python train.py --n_head=5 --d_mlp=640 --activation="gelu" --rope_fraction=0.25 --grad_clip=1.0
Each number is 500 + 50 x the weight over its row's rms, rounded and kept within 0 to 999. Layers, rows and columns count from 0. Numbers have three digits each. The size before them is the row's rms in percent of the matrix's.

# layer 4 MLP down (transposed), 640x160, rms 0.0106, rows 406-492, columns 0-79
015:560531544559398559453500501409509482593453455535457435484465415537483585498501496530540513425565426575611574427522461426542505590544487469482581534503424521591543460479540545553486490513513449507551575490414548496443621520513551486533496519
014:519548422519456472481485408400602355563524485487487463478402541489494502486515468442538464548555497540516554437363524489516565448476451452528489515503504446543435501532532591521579454486484543531391482544400441524395561526474432588473503501
017:565535503505405527486430426437599476552546493580498502432570484500519496518603513586535489526536511496536562470493536452481477457523430494439495478514508506507480377494549540574480486540589417494546429608500548547414532497461446512449473446
013:532433450449424539557436516532522474479507573443481597462436491495421441544551490505445532507561532519434366471436496471479530453487430517537433508491507456549494410399591570477495494514579497472462473583456462471540467466434453528404453525
014:487413446437423441489461439407575493537436511522472591492459508483417509518474591447510502419534499430510499526486478428486412499425498505461510483494430509615477457532490377477446452509566465460503568512429446540497483536510439497455504498
021:521520561514568475538530556551509523601559570530545551502499561518510601582484509482560569524573470483478527579517487539547568515526544533499535509496549612559513517571552510595582544520524636491574539609482448568567531552527524538531560559
015:504470404547443463549442501477477505487526482440470492463473467521492484447490458480488587473476555593482407542393562537455480460479478353530413448517579447551500395575459627492487545480569578481462482488554515512582529482502526511486492559
014:485378441455506557529505560569466552453491543482592539497525399388463457632420458466426488583532467458491614534529465511495448522411478542522508554528492517496455592528502455524516576523473552477511514525476470514563470480488483523470519448
017:481535523484590493478493503601488551524536550528544525547451545595481538443512503419536508482474483472474454563506462514550547487533611551479628637538485551607527510482525385492439542480565622510562532499487485458585463540560564502547549562
015:486460486473511443415569482552450523542452453580428511515460498494479580400502541545467525429484512433421423505513550421552430446478494466422547488523532479480547464480469459407400478460534490423567479569457476527636480489517492423431457596
015:530470490476538401479514498410538513528438472544378461456519405444586513524518533484474461481548461458523537537504404438547444449492421540483510461571397495439458440526503528491464375451499496465532596489423466473514509568578505511487512496
016:524488575489528559478477462409506456542456526453535451467535548480598465510524447559478422552473485501560543510550500473503576474590514582381557474485433508492497524532601544584584455476444514467486587558504530450462570515497491476577544414
015:572370493459501383475575531425544502547483531550463562406499616497524513514553540493521492553463449481431479460525479450472522467476520467476519504500464461490533438465483458547514466441528518488550438518462474529540445530485498470508442572
014:521478542537459552482484494549506454552445464515609492559464567431435555560496458556497537436486427532475566524555475553510505529562564513435568462408486602448544480602454431574543598499456524472606475510518425600552511508510510445568527463
014:500455553492558545500687520510589502541437449595497505479550436444560479520488504477523472566600520433522590546456426508451516367550472521484553468502443546519571447454446493501484495461539409483524490488517530535501579456508544424496482470
016:491454522553382559517545469424491480592499538501501463422453577499483495547462427529500538443564434463531610437498520452466513498449459445478476414431447540550552471511526491516543493495524502417517474668426440530540523499496495341488469505
016:444444484528482477529445409452576439542502439464481524571552434537387547497476538462520574495541523529530560589492442483506468562507425534421574563534545505589443512563522578488500561523489493515528564548519454484489558574572507534495518546
017:495528622531491632522488534547507519560481558456536472513512508545607546569552539581523549455580536545505544529553504473487563580504499540494596468473500501467523583486548597479547534536521544528573529540528498425599549574580550492576462508
014:480516498551556554457527425496557383611506458549461476541489475461541549452513506460513385482586508608503580492456523455537520469494442645436574612537514396458467531468562528504428471456467464512509530547538475512541483520470504515463479479
014:485550551608497545553418485485515545499566478438474461486555447604502568445531492548399403369615499519573519463514484386519494591455444504508479500502472454506525459463536515454417491546495417508564444526489567406441477623561578399513469402
013:519524524443515513532450584459524494504559537419597491551504483486576487430434478363534408519564499508459518575480376517512610533493486593577573486536418544601470542465559516612551469530437518523474566425484586547438498439445435396540539428
015:415422447457441530491481500523392602430474586408491540515406521531522433480405527501464508481437526495473336556504536512433450573475550478511474512455529489435567549556480409442521531519471616440458462459543492492501506437442483537521480479
016:441536483487412493529426511515428457551456488388426449491368450497431541516454498516482602418529478499496395558497510419499510541533460377471438413459554429557513526521452599425426552512484546494402566526440524515533497571512586457430452524
014:446467415486477416521620529517397597534539523536490489498481422597517603485488508516416535483482595438477481497417508476476449552457482478535420490612524485655542498408502466457529449565494489464490537521546444522492489553465469522514520407
014:590532565565476599549500598489577441510448446470448462563474478514547434444555487540565569397551488532505558455549469493577533481499482469538582504468508493480526550497546576490466464569476437533500483461476627472500563560499583433452451568
013:520488432491478429468481457398532443455525501511478562451530515575481444417567474435514363506476441468514452474513506478561481419456520453545454420436421558493496372524518472509600406523397483433447430545493505499472510456489466485511524503
016:623459573453437547453537511472506526535452485494473392410493491435569433526568488524506477478497435495488522478605468418501533493438466507366528409467483461397493482442518464489485475451488491491537495524434504450519521533502483454481437476
014:424510380543447466545534504504388557526520451542496544471431447573490574468357487487472560454483555462518474498363555470422427473497528436482381497520537521590526438436464397483435560480558514437519430581537421500478505489425552492520507493
015:510410363489404489504423466473476522485572579550490536442520462514420543475465525488507504497558446468476506462502485469457421487478444428582383466412514472669474373434542530481523461556621463438450463565479512534430486509517493407440492554
017:482508511507434430503463463432479410521501447390513516507415513576412533458449421454497521460450406517537475417443448521435570468522553467508555513439495558493505448483476457495451481472425508518455475540451443481359525485426479499528512491
014:557483502499539473495458415446518487522531460515549532529541564475523529545463576449507552567542500473548499502412468512455514456484560514505564613500507567441462491626440492580429532442552565481572531477429467478490444492528486558505524568
017:489498456465459500461420470520516464443475512510481496476442480501463475436439491398505493450537381489469424507497401531479512470444587528435609550391473565584478417487506410451480508520462543360427507484459442485506550407523552430542510491
015:455505382494565436473524516504472509606480593517485477595446438566457468476424447333560590579447465456487509523454490530546467541546538504546518564606451484562539514476524489478484484448556575529508511448510461559578459529481477589504488512
396:380656499541388454532494529498424546477442580520504479518443483470544515512466515535457525520496466573530491479490541484499541541467531463526494499514578484479455442397611603456508498469526604490515466451527533530530451459556470514572514526
051:522465512474510602482426543518515483434486559482478360471585523502528530553447523519461525523466554574453594611571472496526450481582407421511482456495493423464489603539474421560450567480478471495514482436460533560500505476568482450490472506
017:464492427538477638499396503509523416481502546558559473543489512557474528551433504536549578504538493561551583514542556567474485530499504481584510494461522512547516563549549513494527494522535482544448467554627534587476571438550454487526436533
017:454492426519480487568420562534541454485607529443534571539502488571403538495509490455535531482509564598563476597520590588495486544555462476523561515528579510586506554587505604462528575553527579590466595527507514610548513516516488533491542516
015:497520397530486517538432440504492458445601481452454416473493487552464544372526489452496515498543435505576534454450528543543519474537481409559498561494555473611448486500486582560492489558590485498422487477534584504410553451522475528479521527
015:559431575507472456504451476410552534422592558414536483488508564493515546466534510432452603508524364483615534497527375493509571475459509527581530539535547527487477383480488490598452464479493442432548503534454519454481503552490510461458533540
016:398438463481469617454517451548456486456484533528447483515483409512468484511434439462457470541509493538495448531462531453496416521500454497428495509457513430622465523405521523445502561496572455467461499559544477447448506524553479502457495466
015:544474545472535441483514524413534483505536500523482439490481592443566464479583414492515537523406482528440504491558517527539507478468495510489479458534423450394490472461518485551536477468453501469593369436494424447505460509502458549463392465
016:449529519513571437520432430503414515416573475447595560485590485553452465538454442392472472597449472489513415494453453556429452500474508523478496584489505585500487487548449425578528578418468538448540486494526416436507437484473473510598506415
015:536496441467501600481436498486466496451424491451484524466479540347548458502454543538481520486469585497430508475515566496467501491421491387600396409451588454402455534536404548499510584446499513570397487419522534477472422488482454531456511607
014:444588522521499480496527480477442579485405492596450513487518430436547488567476561469550541417404489467503474580456499503517450404509512488469453476532490526455473571604394440476438544476447513495449527453544396520430446514489508495447454543
015:598512531497582506457542447459560479544455555516591552415555538424532438578568490425491532478519404458425551463555463501465511457443505580509566514496478498361468458540493464531501409469523500466558463535463497417581451518539515525513481452
014:477443467431424462458479497444494555492377534554415599500451508420456422529413556549499585514446548398461408506407528452481457432470549449501516523423521522556471486507460501421437500467553597507475519456398489444510416487453487572476521558
016:566486441540440549511414447488519462540527519495585479456465482534530481573517484554536504621588456547563580515510481411492552516478423505573425521514482411552509446517531599629482500537507513495464409512453550521503490465502492454443462514
014:486479455499516588508504467458524458478486581456498494413523529516539500488544506490470487538461505460510477480500568436479509454646464458530422476494465408564511506412493587532519465467601460541371446417509601410437463586537468551455555445
025:408558499542371396485452426484542423596480383538475524478458506462508557460528417568566416508539465413532428389411542469474491509433509482516401506518524509473495412508515510498533488484520429461547463545479430512481519549429474494482544475
016:446422427481500489480521506595505523547569592497490440477386519515446603498493441452534521512607470509473554534549455468532471578549485555501468554526432424638579462418608550583519470547566517417518503545484468607538557539477528401445499452
015:535543520538418511491462504561495487515534480497498504446461508520409529444481424482530554452558452485576551385470527549483511480455542409441582530389525561588551448465521408466521518464607462497530464518372521537581563520449552449469527489
014:527396411445505394443491539541427518437559609463461485490520507555537456413501464457431519539462464511409433577442532522498473513479458496559565538497443468468460476497543557533530539500531628518487516466541531434553516481638434599480460480
013:548513534480548466556492511469521538522536495502361539523621505563585433415597554549514505521473550508476433427503540433516469475470550460403517496583494478436560445469582556482441476518530497561519526559476520436496456585541536541493516569
015:524524456533504486481452408466532451472604393516529467512546466551466542417536538412494369456499448544516531417441405504474499538477470508489595609530521542535419396498422424513414536509506369504478497445537474518327580441528491448539514509
016:422457428549438506537389463468575478503598546418469544477488491551501559501456497472493508515527595535590510517420537520437470513569467497566440480554522481596525343550526655517476457571538495479420500550576582587458561464491514468490538546
014:517479402468469422482435513471505498391537541478466522402488503493414488496502512451552479503516460356471504401479470440477492424485473434525507520452489537557523399499524417505473455472572477467486462460385494557426520496460474486463497476
015:507439410476367600522403466589466495435518540491512569496440434479366499457471492485499512455589467588556491445547570485532450588490509460576509537404533485568537497506512467455499558544637503502436530512456486596551534471554500494464525552
015:504447448495537441550485513583527581477500451560437514502564467463458471480556561547506502429474555506437470422506591467564443441526511451508506559531554499392507585466485433428446539543621520563492443438485501523531460490583501546439457573
017:447434525543487437448533445371513466562430489563450456531524473434501455442508457552506487484480512484485560503460448504492502447424482494430494450502449523447490431528528574450518440503464424424590435533499463507511535466513449487502478460
013:474447518493522423471566521542509539375506563406490574479482416508565450510443521472469492446458543551509429542469530473459439571450439532581522478484492402399518467492498514441450437435476543517493481425576535434453514512571493571515475511
015:454456400545464545494465470481546512482642533461457422503552466604503506391536442462458399473510481480551508493485506519494426571455431504494493538563472450538471442527541534510561518592475491414496487489568573405439540566513456518511531434
017:496572504590483508535446501525506506488617466394572479539489486599509572424516438483493507479524544583629526476449552551505548562531476510550527581523595538570511495550508527537459609547510509551514467543512603535481540494507513496540493508
017:475454536523542469488543520456503588574605567514484570535502573598563558477491508542475567507479524557544471568542526554579559518497558511537417516538552498504583507515565538515514497480486603496575481578541477495520471590518545473525538558
262:533393434566539586400473547398482496434445547507529513440456461490464545504453568468504483464456570545410424654534557543499530489573510512487483543446575480528472467582394496526467497543475537405436479539513501553505494508505516470494479460
017:477474425503499469519512549494535563535544583538453591511477495556496518524487602515488485548469577452494469561448525482506480513519474472600413479617511454576518512526536555452520446550507548529462543524526510535422470583484473560472492527
014:451433497484572517496551498518444596482440500441461470540562519453565475540461533511412470425530500443519440592523453473517369544333525515449503468542522504483534517575418549458503500525498521469545587506532548480557472509642537441510419534
021:558518446534423545495471527521537558522575544610525593424519446483530439531559492610534496609495510443517507473456573462500471454526518502529425557533498481530476407425530545522487495476634476577501424571529508508496457496403478538465501466
015:451335417421570426482601452430506519471448524532420527501507557462462413503459541405436493495451543446461464577532465527518399503446529589563500486552400491535518560526395562481473449492484548472420599441538455483505455446587511458454520566
017:495578512547470519529425462565505438484570458463522538528504528572457588437542483472538479474538454589612485465504577503555548560573519525496569575477600516576490421485472495509449581487589430586448510520503554534455629535555544538561514514
015:560469538478472503574483508510527555516437491494565538520522474475527436567486528567484599504518571531508486597536514478525451527428478462616535532505490517373543524587481584568482565594506605500559487432525556552586432495560455568466461575
015:555545464554530402550498512490597507488591510450503473510586535585548510476564476508586391500525508491536541505476512558450558514514444555543565499623403499516506478492544492524533498589493494537461475481592624516520606508426521516520522417
015:444521496569517445571510476509395519458595452478555422486586436571557563473524431566480435509524559566592503468444520454507468486528390448509378556541556483514488535475581496560541588555517480477515435508567482435421490536549483478537521437
016:497426395485453513455495454467448444523426472526469539567382444500413499427432495501473593488430464473428506515499476447532455441527568430461491499503509515496551529543495536509467463508489523441528464519453478502565443455521487438420466575
420:490522483538422558591514534581416426359466508432499585492563525509563505506479497568533447519535479482494555501518508508473509415448568580520451518501465503522495510572500425629436559535582508430414479496544528464413525392514470575551427513
015:488444397529431487535519487486467562474566513462505465535485476552561501481448528496497496512491530531473450574460532412478452581432447533583414502609495377511522456533529609575485523553473589500538461449578505524435478534515483518492428467
016:584549564451598434462602575494538473611460534515520411570484494440514508556550502448547561441527492571403559528543444626571566470552509537486615466518497554398548543501544525520537466496495525479507548488451499534656585483554497552529467480
016:493501522557502474517440508575482506439526529430565454534530502559513533535457495456551467432516445587570511580529497593516521632539529573520576528438459599555535569628531498594547585516482591534472549421547519569508596477547494498553539428
015:464569473542376531473445404507547373517506412514526510451522445539471545462533451530545467542564460517564523467414525464452509455525446454402427563416524488570505354461593503537543501506531418488467417559425592540474569465410452428477469438
014:453491560514494578475491503472587530544618509476522518478534563521532494429530450449515335557554464530503528502514439498461610513467463587445462528490498411583460422425531551554474485495490456457561480540506567499471541531471546424491497472
015:530422480511391497539429475432534467405528479478523559404624535443497481466538510540464482465500489499523453440474487478429515564424492493548567537437509464571422463507483529545520518578531462490499514459525560531425490424490458412532568489
170:415572482443473493527559529453563449510479438548519424579587519409535538485519564490643558478529407511500542410499454485458542489467457485488524499479570491542545531528495528558516449481483465446583551459468421464585581544549516517479520434
015:454477507533572461562469478499495570393536530523560589519576502492458486490497464499441529566457484447477405600502477528497511480502514538499438525429501552511428455571436510574467515515504493454601483549571414525543459425458515445601603441
015:428491450501486565486528539485586425548429521613526488558449445563479533578440581555563539484526573564504644562503493465569476524610488483621567506548461442541538560507556586414513515574501490587448565512483496594520554463589504511526430621
016:590387472485468636442464460480570423432481455520456368521507510452527416410515530473458468476509466491524536455555524445523409495408475424485570519470471476478486561527504499541504473574526468457487486464506621487530525445582430432447464514
014:515580505439507493486469511482524494536416474524385585500461492450473449584491584493504539471547487464452445572508418466567437482474520498552526526488499420387447484474516528443529495446544565504482602496392440441541408553503585611482472591
014:535477452491573548464453454407538474572414536595485549522542468546502490547402533469570622463504481440453616514533511459475512414486474413538444418469500575490542481575540566407547502473572496572527459560449500464550443545605500565473429575
012:503419565495572523463613526438485502531473517525424472526503519427542447426448420476481530530503497494483491609504509555531447483461526529396507506467493522479524487516526517534552485422505471403587466498519472452641546540531517469493500468
# layer 4 MLP up, 640x160, rms 0.0127, rows 407-492, columns 0-79
019:564480485549502520541555432568377525459469534515469509425527459501508516549507502434472445409410503548537434545654448452504500435507468498482493486443463452496451575450382454508462548451404482527409449500488543486501474507565519538484447462
025:456469483471504446565525519485471491413373487488473460404493447501432416397477498433520471461502505428476399499536496488473516442460469436456443481531485528535490549495460465470479556524400557490410449430461494539477405506451428521456411596
019:507505552511567489541470632524419523472489453520503510488564539534595438463569560497489477495553508496520535560582463591546541471493518454501465504579444485462562577425371458528546520527432474467577478463444510569455568577591521467541554496
017:552531522509557466483436583562349563448532533458458426417487486536513420608498471490496466438528477563567542474473512536507615473466480471474553537517560523453526528452456539513538525547435575522438536525463537567556497526496524513508578512
020:559489492485482492412483478505415531487559519466491496434510431449497442528542450509425416455428564519481556438552505465488493534530471492544452467511478391478422524429382471513455455443485393500383426420517490466525504427554571495531501465
024:587532558526575521528514495586535593595582543508563554526556535564563505524571618563438458557607518480582522597544510513522515550577548561575578519533539542468533582530519482552546538485585516549577479504529514515534517518611548556511519534
017:535510478463451431447462459406459357523461463515452480441473475452526558520401433465528470448518501503419497436502508533478560512479455435438450494442465452461525460483434528517535388553399468466497529524457558480435496536518486440448579473
018:472509488480533526458508550496463565475496486476456460520570541458536475582613458545473494554485538549499571468479459473482496423527513528522509381603545569442456470497524592500508487516559428482483583524488457501524560523417576512514549541
016:492491462461515521512444477501493504485528547409519454449493541498472404488486423461453501543437532545502511469428475502429568520448565447464444434517477558449398453430477514504492483503513449460416440560472423466425466401478526532505509509
017:560470516559486559492484521575470520402531592495538506485463532544462493447417442502630486470458601536551474498461542504450488555459487460540427519492451592485485526465542431499435559496553510570461451546581509502525521491513466484536548453
017:454541493465478461487496523476545539430448474559556509486498420526467543458450546522500567499461536519556429483516541554522441522384478548606468479519501404567568466458581433442465498452582519585549387500553450448543593629482490503519449488
017:532541600498538525508438559586459541521531485484488496463524471525480475457522502495498496517478519510556564539521487512577597471553538537488531433580528573491517487489443561474516606585442525495423511551431517528488522461545501530568455570
015:485541470420486439496541504475498499454616415469499456449483470400449477436520386491471418485506540401480475501479540368525545568504462450494503428472549461467438472494506518458557425442566438514476481476532546429509483378426483525460513535
018:546494537553493597475449575533451559420572500485482468537402545521500505501556474557481572461584533556516554502444564580489521601471495554527543492557553582478478565527575496505549515566571523484516489546572518588559524571485455582582570557
020:554508452426545426563442438484384491459533467456490501448487471510471481479431537503423440476423531536561484561524488461502520537499502516502455518496567434492493563416443467533508473459507495549417361564546498504532507446588541591509478512
018:606584501548539488436495525453455482453523583499494446415419472485538475530517365496455493412468497508496487464482563439470537492491423422521479476467510450367412505426439433463522493477533457508418478460421512476529450518540515475468516434
018:553491487596558460542526517513487574431595535504530499484535563527517471513486537546541533560443580480563537555490541524550465557530569475608495491544488499482588528475460564573519533511627433573520457587506551557516585457582505443525562543
017:601502496522484439567580513520451588385471547503498488400532500496537534508547405470559516471444551460513483567562436499518551462453500446433490468483467612515569529525512494548544546532487487615442491491437518543432516534486456561488541551
024:453475423459435461538419367475464454392437502471472460430479480477455432455467568452537501539440477456474471488446462404463419459510446398450437481472440511468450499441517461437464483452530508542427447461478440497515476470399460454429453472
017:499492496504443550393425533482451390457487453542506488549511429417533523576522483515494474510470438485451501413432504431502430473507425439459518520524479403475490487407489462480518489446449440492516555423519438483567518631442484432522474415
020:428495520398436469448394419405521396527478406489480439493490431498448583488452507511391492507506430508473511465435450488482446471467483445497505509460513446491461444529445526493409397466507418440555524434413454469470487432471506435466505416
021:492473485525518516480524393429467468456484544480474491466522562489538482523490448492437421500418539500517478491505408481500456504466542457489490440470479404401441516397449440503491465443508423490546433488522400406482494446448487433535538438
017:508439569522499487473407490485505421505497508498438469486525495478464509550504503473577504570536406619519621475511434597527490429502468467502520549490459544474517471517536523547462514578414546504546446547460564542474511458495555551477523528
017:440483490534504476496567479529482574458496482460490504528456570469493461555526511450461459527552438419448453525497540449414504566522541428497521444569530539438445494404508441408597555482477553519527466536525441438575448525379410476573373480
015:440457537460480473546386454500436532500437464472472487488521482434409519531493532380525487556455444455492506504468521415461463481597446571542481438547493457481398516439412491435491579504481521509426417575500480526490425515471467477499393462
017:537448459463509391527550528564485509433454468452473534458531501487482481436409513495531484520466579402562458552436516519513503521468558451508520426552474518483634492504532558512542537542548469496502436547545459513516513533450423468557499511
017:490413597490457472497358467541449481505523511473462455429483462529461464541561507506431484507589475621533599515547417586497500463520497459524507552473528530505434557543495536568493466523507556469446500461469561565419448465537582593480484536
018:554560558534599500608462538488473459599494542472553499521567549554573454529537559510500397559467520536529475462599478482562555519579546554540500561560511434553439549475503549643536485544399556562456536529538470545533523520525569561512510530
022:466486473534470554517487448537431597457585426487476511419498411464473467550547483475483477458470476486465507574559462435481451441520438482448482442516560446477433555534459484443472573429528518450389463387485519499533428445502566552435387550
025:500472473505449497426443473515437481471500458448434463429409432481467437447482442514438451421459485466449467464482488431423501471477413459451491462444470442489459509442448462456474487442481427483433476418439493487463434434467472498451473436
018:403518512530529514498456555479407481446529460392528463517491494438530441618619407534400438540490458501479489450475495469451457539534470472484453357565508403432377498445426545463539448450494426522520486435499475485562550571377517472507492469
017:585458578430528463371518466507531498462521498514438512455494494491541539565517483530487391499580492548526513497449459496534498411504483440547590497515557565420453491570471573576468561540439486473490484544444501519508566542510492541524522533
459:488435541431507568442521448533574514521573481544465494484507552568444442537520365504478441531509434390589427478442445485526408511542423542452544455532472461518612600527509444465583439490472431554519517520505481465592509514500518506428518538
092:515542477480499363451576380460444505535450456503442532539495472526480514457491498454571527502515457422513459446414547446452466514437547541469597489433506629479541448507572555485561457470497530520525503577498471453531415484494447527535518495
018:497546509498546404600544434464494486553504432484538584486524448542495493525474528462487449479529498521491351518528482468544474536484438546505476553484550432509561529533492588563579511492510568453498582520395472458480424528591583544438487528
020:517564453452542468427491426424469475537486474483431471495518451424553486530504420488441439429489457425490473493472441434515540475477479535457497511433485446413428505482480396519478492452527422372539477385482424375471425486572531438443496451
024:453515456491517527495436430446462479457391480462478491465487469450496479520514514494450419444447515512459409484489451405435424468467462517492452431526438438455434526459495457446481489421483505501492453467494416429526445543416520501467380490
019:552497444464470460494450474536395525419476446493452495445468484483482448487519451520481415521506566470418481484511498445476509435503430444349484462534509439497569555515482496404552531442431527534450490394528475523511452408340396495442416527
018:502529514537543381615464510417574417480409578468463464473563494530547502497491477477503531531467487497495420452530452543537486399453533431517477449492501486487582487546527580581499419526532523483476503557458456539433555559489515438482580496
014:532515477364474495499519485597499481466410440510497517537530514463417431401491544504515436554505473467492442468482534463529595477558490428497546483455516528503576420536517508492540510518478482517529517483539480522439520441466389475496399507
016:568485469437469507499473503510505493502519506598413464474526429462471487455601503514517538486591516502503605454524539477511509471577362518474517532492566454530523515611460571423516463505503468480463516488491560521433493535573501479404549559
020:473506480573452444495511452480530471594543444450533525606475504555509521470436515482486449429441459469476469496410501496461453516471585549523568566455444422530556490479497485424537423479479480478555580507443498434468466375494447448533521398
015:483484506551461558581590418543500465480508548505440493512478532533509495525550345455508536459520509599506509446532571536511543539415492526462555515421555598510442472556548523462571459528471491560520546511520523546455413506584426573517594473
017:579494437504450410524466571585404574459466442521480527495489589477518512448501498522530516552517576456550545527532539529534570531536526549420472475541467524516546500502446559358588550549437486563475513588491573551459513499479403496490554532
020:508500560566546562483526549578521500503567558490511491509479478625564513563510577522461524472560485603515511537546481602501547492473580520549588522530522549560516521517467534628519484560463583507513558507475535517528513537597525495534576500
020:564420466455512467499532409478429463445393490510437487409566468492487513398443564439510403477452542495503412475524492507524454519507431436522438464487469432474471570458424449484525557458416457477434460546503442500476470537459412514457402467
018:500532462521477489582479423435509470366371495545383496498556485579495513462484570469552509484551555490487433464528473498511398398413571520537543498504516517554575472538621510419474541576472601503489507596488432444456516548450409513483498559
048:547459479459562573510497523523469585442542589523509484410508482546504477514524535460480524442402561581526542568590490509544536503556476562508465511527490485541430566451387448516446502523486562524403459447495543514440480452610565562471458589
016:587568546441579434525478498432406445453514507469548501463608510457538495505501515503464369575429560556501529433572396455597495456541485374541445460528531454426456512435534456608478486491404459580480492548533507474530565534394547550470526533
018:496551406462550498551533501505431554476584428434539488473506531433504437542543493555455450478507562475547538538534464453469562475562555550452471424497628498528432519465515486569529522511534505512407441433584519529569497461469606529492462570
017:512502509477496480456449391488518461489405446443447470443555466528425482474478485495464400519505491405512455450461484451494458438521511406552529456532477572437463429480467515434472501440560415455490381543402456459426459484441485414456536520
015:399492523574523551581532490558587592497465566481568469503486571554451444462504522526467602556441501419522489593485483570458538395434577464573460541481558628565531486561529535524408566526479583525465439498520503479503545506535499493490486543
015:466545526536525503454577566509519497542474528434452466531421391438444509501597395525463554493528430416465415433509463419429511469569495442385492462450502559524487562551568536455530546457514507538433504495455511503586478522339490570432437544
017:572545550507544543538412404414453518495497558550490498499495427567491573461517620497437503493497489520538490490551460499506460500525470501491468567463549471507470625450517384530466551435494583558464472405517413523493493511587521602458484469
018:522569512538560496536502521509457508546548475493523465537517515465488499553558534459535510544582460523524537483543474491526580498589521581518483510573578484537495538529534561573589548592391524506443572531538551620565484553500531540523582544
017:490625510512635408573520521437487402598526536448543468510555575483575505583520543494480421586486546484536468557483429500532556512515543500456455545530520453507516528456452555569550462550486503495501557548506496564523567594521581432481554464
018:374541504512481518432505437485577422568464544459493464586467485485478464452428481439489535515472464455440442508443469482417534500424561517495409493449421601485430388532493482536479465538439508422497573508485402473446462481480477450491437444
018:570489498454512481417500527571541509437529515488627505481372443539474541395404578527448501493471498531539436503481582446489467554486434472545472538500480555534466500456466381563431488462594505549452406462489543510508472438525505569469471504
019:514439415475452428481430419464511475438470482446475423522486491499435529442441436472476500441518459412448520475420501488476449434549474470474528531450517551478580487561469480413458495504503397434523513476418487581430463435454443403427540424
017:568583563465573408585454417482569516507354548551507477514525500465466523555541596526540541565495548445518488510474509424511462432563491462588560497520490566471503501549578507487459504450580583636530492555503511517608533523511536538452485554
021:505471451457454476478442384438475469506472450520442499418461394477425515479518587441462486487513430472452443538469445395441434472528441469434467467475510451456453545477498438421527476451529479459408471455483457476498400502489506546386391504
023:542481583461525498553455515600497573499577533520569538499567511570511492498532567520524486550537552564554584551545521517575516466524513547570539571510532576531540546545535513565513503496577553561507467518513508517558559439567582554515500554
278:454587533516506411587542472564443506519552414497546481580531484487502449524522458560522489487540425450536591398512495500471498420426552489498519457581409482436491542442552465467496516478485455606571547438455489428472478496478489529500520542
018:475547569579486588581449423521457490555439589542556470495553514544567526539493490426577538509430514593493516478526492535566504417437460534517505578429472546507444508550514510554450528528410545501523566482483451540502514511615574533503588498
020:496461571485503502442477538500552476539437484479566512558453541570495512461397521549423533527534477555545492490393522527524509568519479478548567554518485566426537458423548445466559411456632504558623444633484468445552539489468517426511611478
031:453458461450507457557499516493478440459408503520474460443525511500508498427519522420541506476544536513530452507547451582528555437438499501475467504487498536569540564514465544548478471586350535435490496465456497568385526539529485521484495560
019:451574606508469479444453611526495490592526443443503528585481534545517543517416495574480479515554403548482535459436475511486507527452513500490549547516531537426561444495591442458504512489517524535598508660447511447532522542450486530561559467
022:529499448548529479567512502498515570488510509464506489465525442477495468549564475488474501455519544451517520518558405487508474398554517508442497479550534465532523583521556506463549541514546544456430543493473498524471471517425553493427524537
017:546490514474541508388509540478540503508548498521493494579500604583472520410418607572532487514551564454527465520431599536484552594539491500542581566478548551470573494543442499501532527507506504516612519577481550439508502469591414441482506455
017:466491509452502501480502446417466479501396474561457509526472441442490559526558563509504515480519419387457523513501482434496434498529440480448500496496465574525375461481514418437469513491419506573534510425449487500453390604453470524494398595
018:559438539498541540522492461458621517581408576610511540489578503536470528487486586453524546586481525522530537560557524547513431513558434526617502574488440576492533541536529479546435457478509515554505479558511566494442507513645544546416436569
019:496577556520538523483530557542536533614570501497605552468543551528582530515500555492485472591509557633553443523502522527486593535460554525566485508536531454481460487446517530598577515436526523476524493576504440454477511511534577576541550463
445:475418517497588518486448471427539507432542453576485437563491532489434503507510417465510452553513450559478478491470488471475461522498484449542537433481472455508521534522499484452514468479439508566545459545431531437426524528505541477564594572
024:564532614515549561536556491564563489580505572545561497533567567571511543496525569552509526606523538520552522519518526525573525486579515450603578599540531564466562526554516504556496568488510497584553556576505550554555542538581512519510529537
019:532492510522516517418577557540467556493542463535497611553486603452528530521527456587487435538489541479530525521485594457528521596473508509492521484524488555439420461442489424481533534502514401516554463471542515471485459530490459498584450495
018:481524493437532534410562460431537419560513470475504512473521424439514554557487417524482433518459531395472467474455515438527435536566452459529527477456527429434423504507498503440463466462500437473545542461494527443514436540513530440474491484
018:536473463475557513629483502482450547417460533500469470361533456520483426488540532449491503415471533496511470504553502514484493450516502510512495410539474468555451596440481503486481573531471537532380488460534513514458452524434515553504481568
017:525529460433438497578476500507407557358381522488488436439529429475504452463564535494492499473444567470475485433493503385534423478495488411464492411538466472517567552458513463435514512434606426592433470454531393521503585519444461509509446525
015:471603585518540551475478598480474488537550497553504421576430443525509480547465511556432489477507413394458447500489510536488579503536516481484475530568499495532566508493433530474521524448421561538544501466461525487565557552538454450474389554
203:620446524511540472440450485518462575478454540507437550393424511542486421542514462506361517518455562477482484597504558454572462528558487535535500536500436548430466489477488446455492573541508514542404457529544590539438378473466522518475461534
020:492527514427479486454427523499529447497525576532484455463454352493444482463492465492499475470582464520445483422511463405494476554484421469478411496541453410512449505490457507527451396415501508469482454447510459420432490471491491481418524477
017:446509554514564497498544402480416427505458523455449478457460486512473478544436450412444443461448490583494392471406501546559486470409470436511457485406476612415394488453452478532478533440520463471494442562435474469504451483513507515508486475
029:421525475462500422468449476455490431472413458467494490495443500498429491459409521499423469501462488434467396476400493444412466509459482455496473437497461466449514424414490471429499475467521525511501440566428430402551470520409450468472398439
016:440448546564506504518481512475510457417490583445459446488479569527498392490548405465531474437445513528486543468485476569502510457486484432431485479438475590491466463508366508483412493486464451527424553475478519556499514404523447328554610438
017:578536505620555452531525490596480559545523570498566540475438505557570494492473528485521493525499536576631470522457563520525539523467522581583486555509516566517414544503450527561543521548549559492419516575501490597489473516553527544527591481
017:526469462367463396430406524500511539404527449449523502460462487563476484404430540555465480513566494499528502461431517443486452532465471445510583441556518514460559437432547489491450430495629505514508441554469475471458470486466424478531504471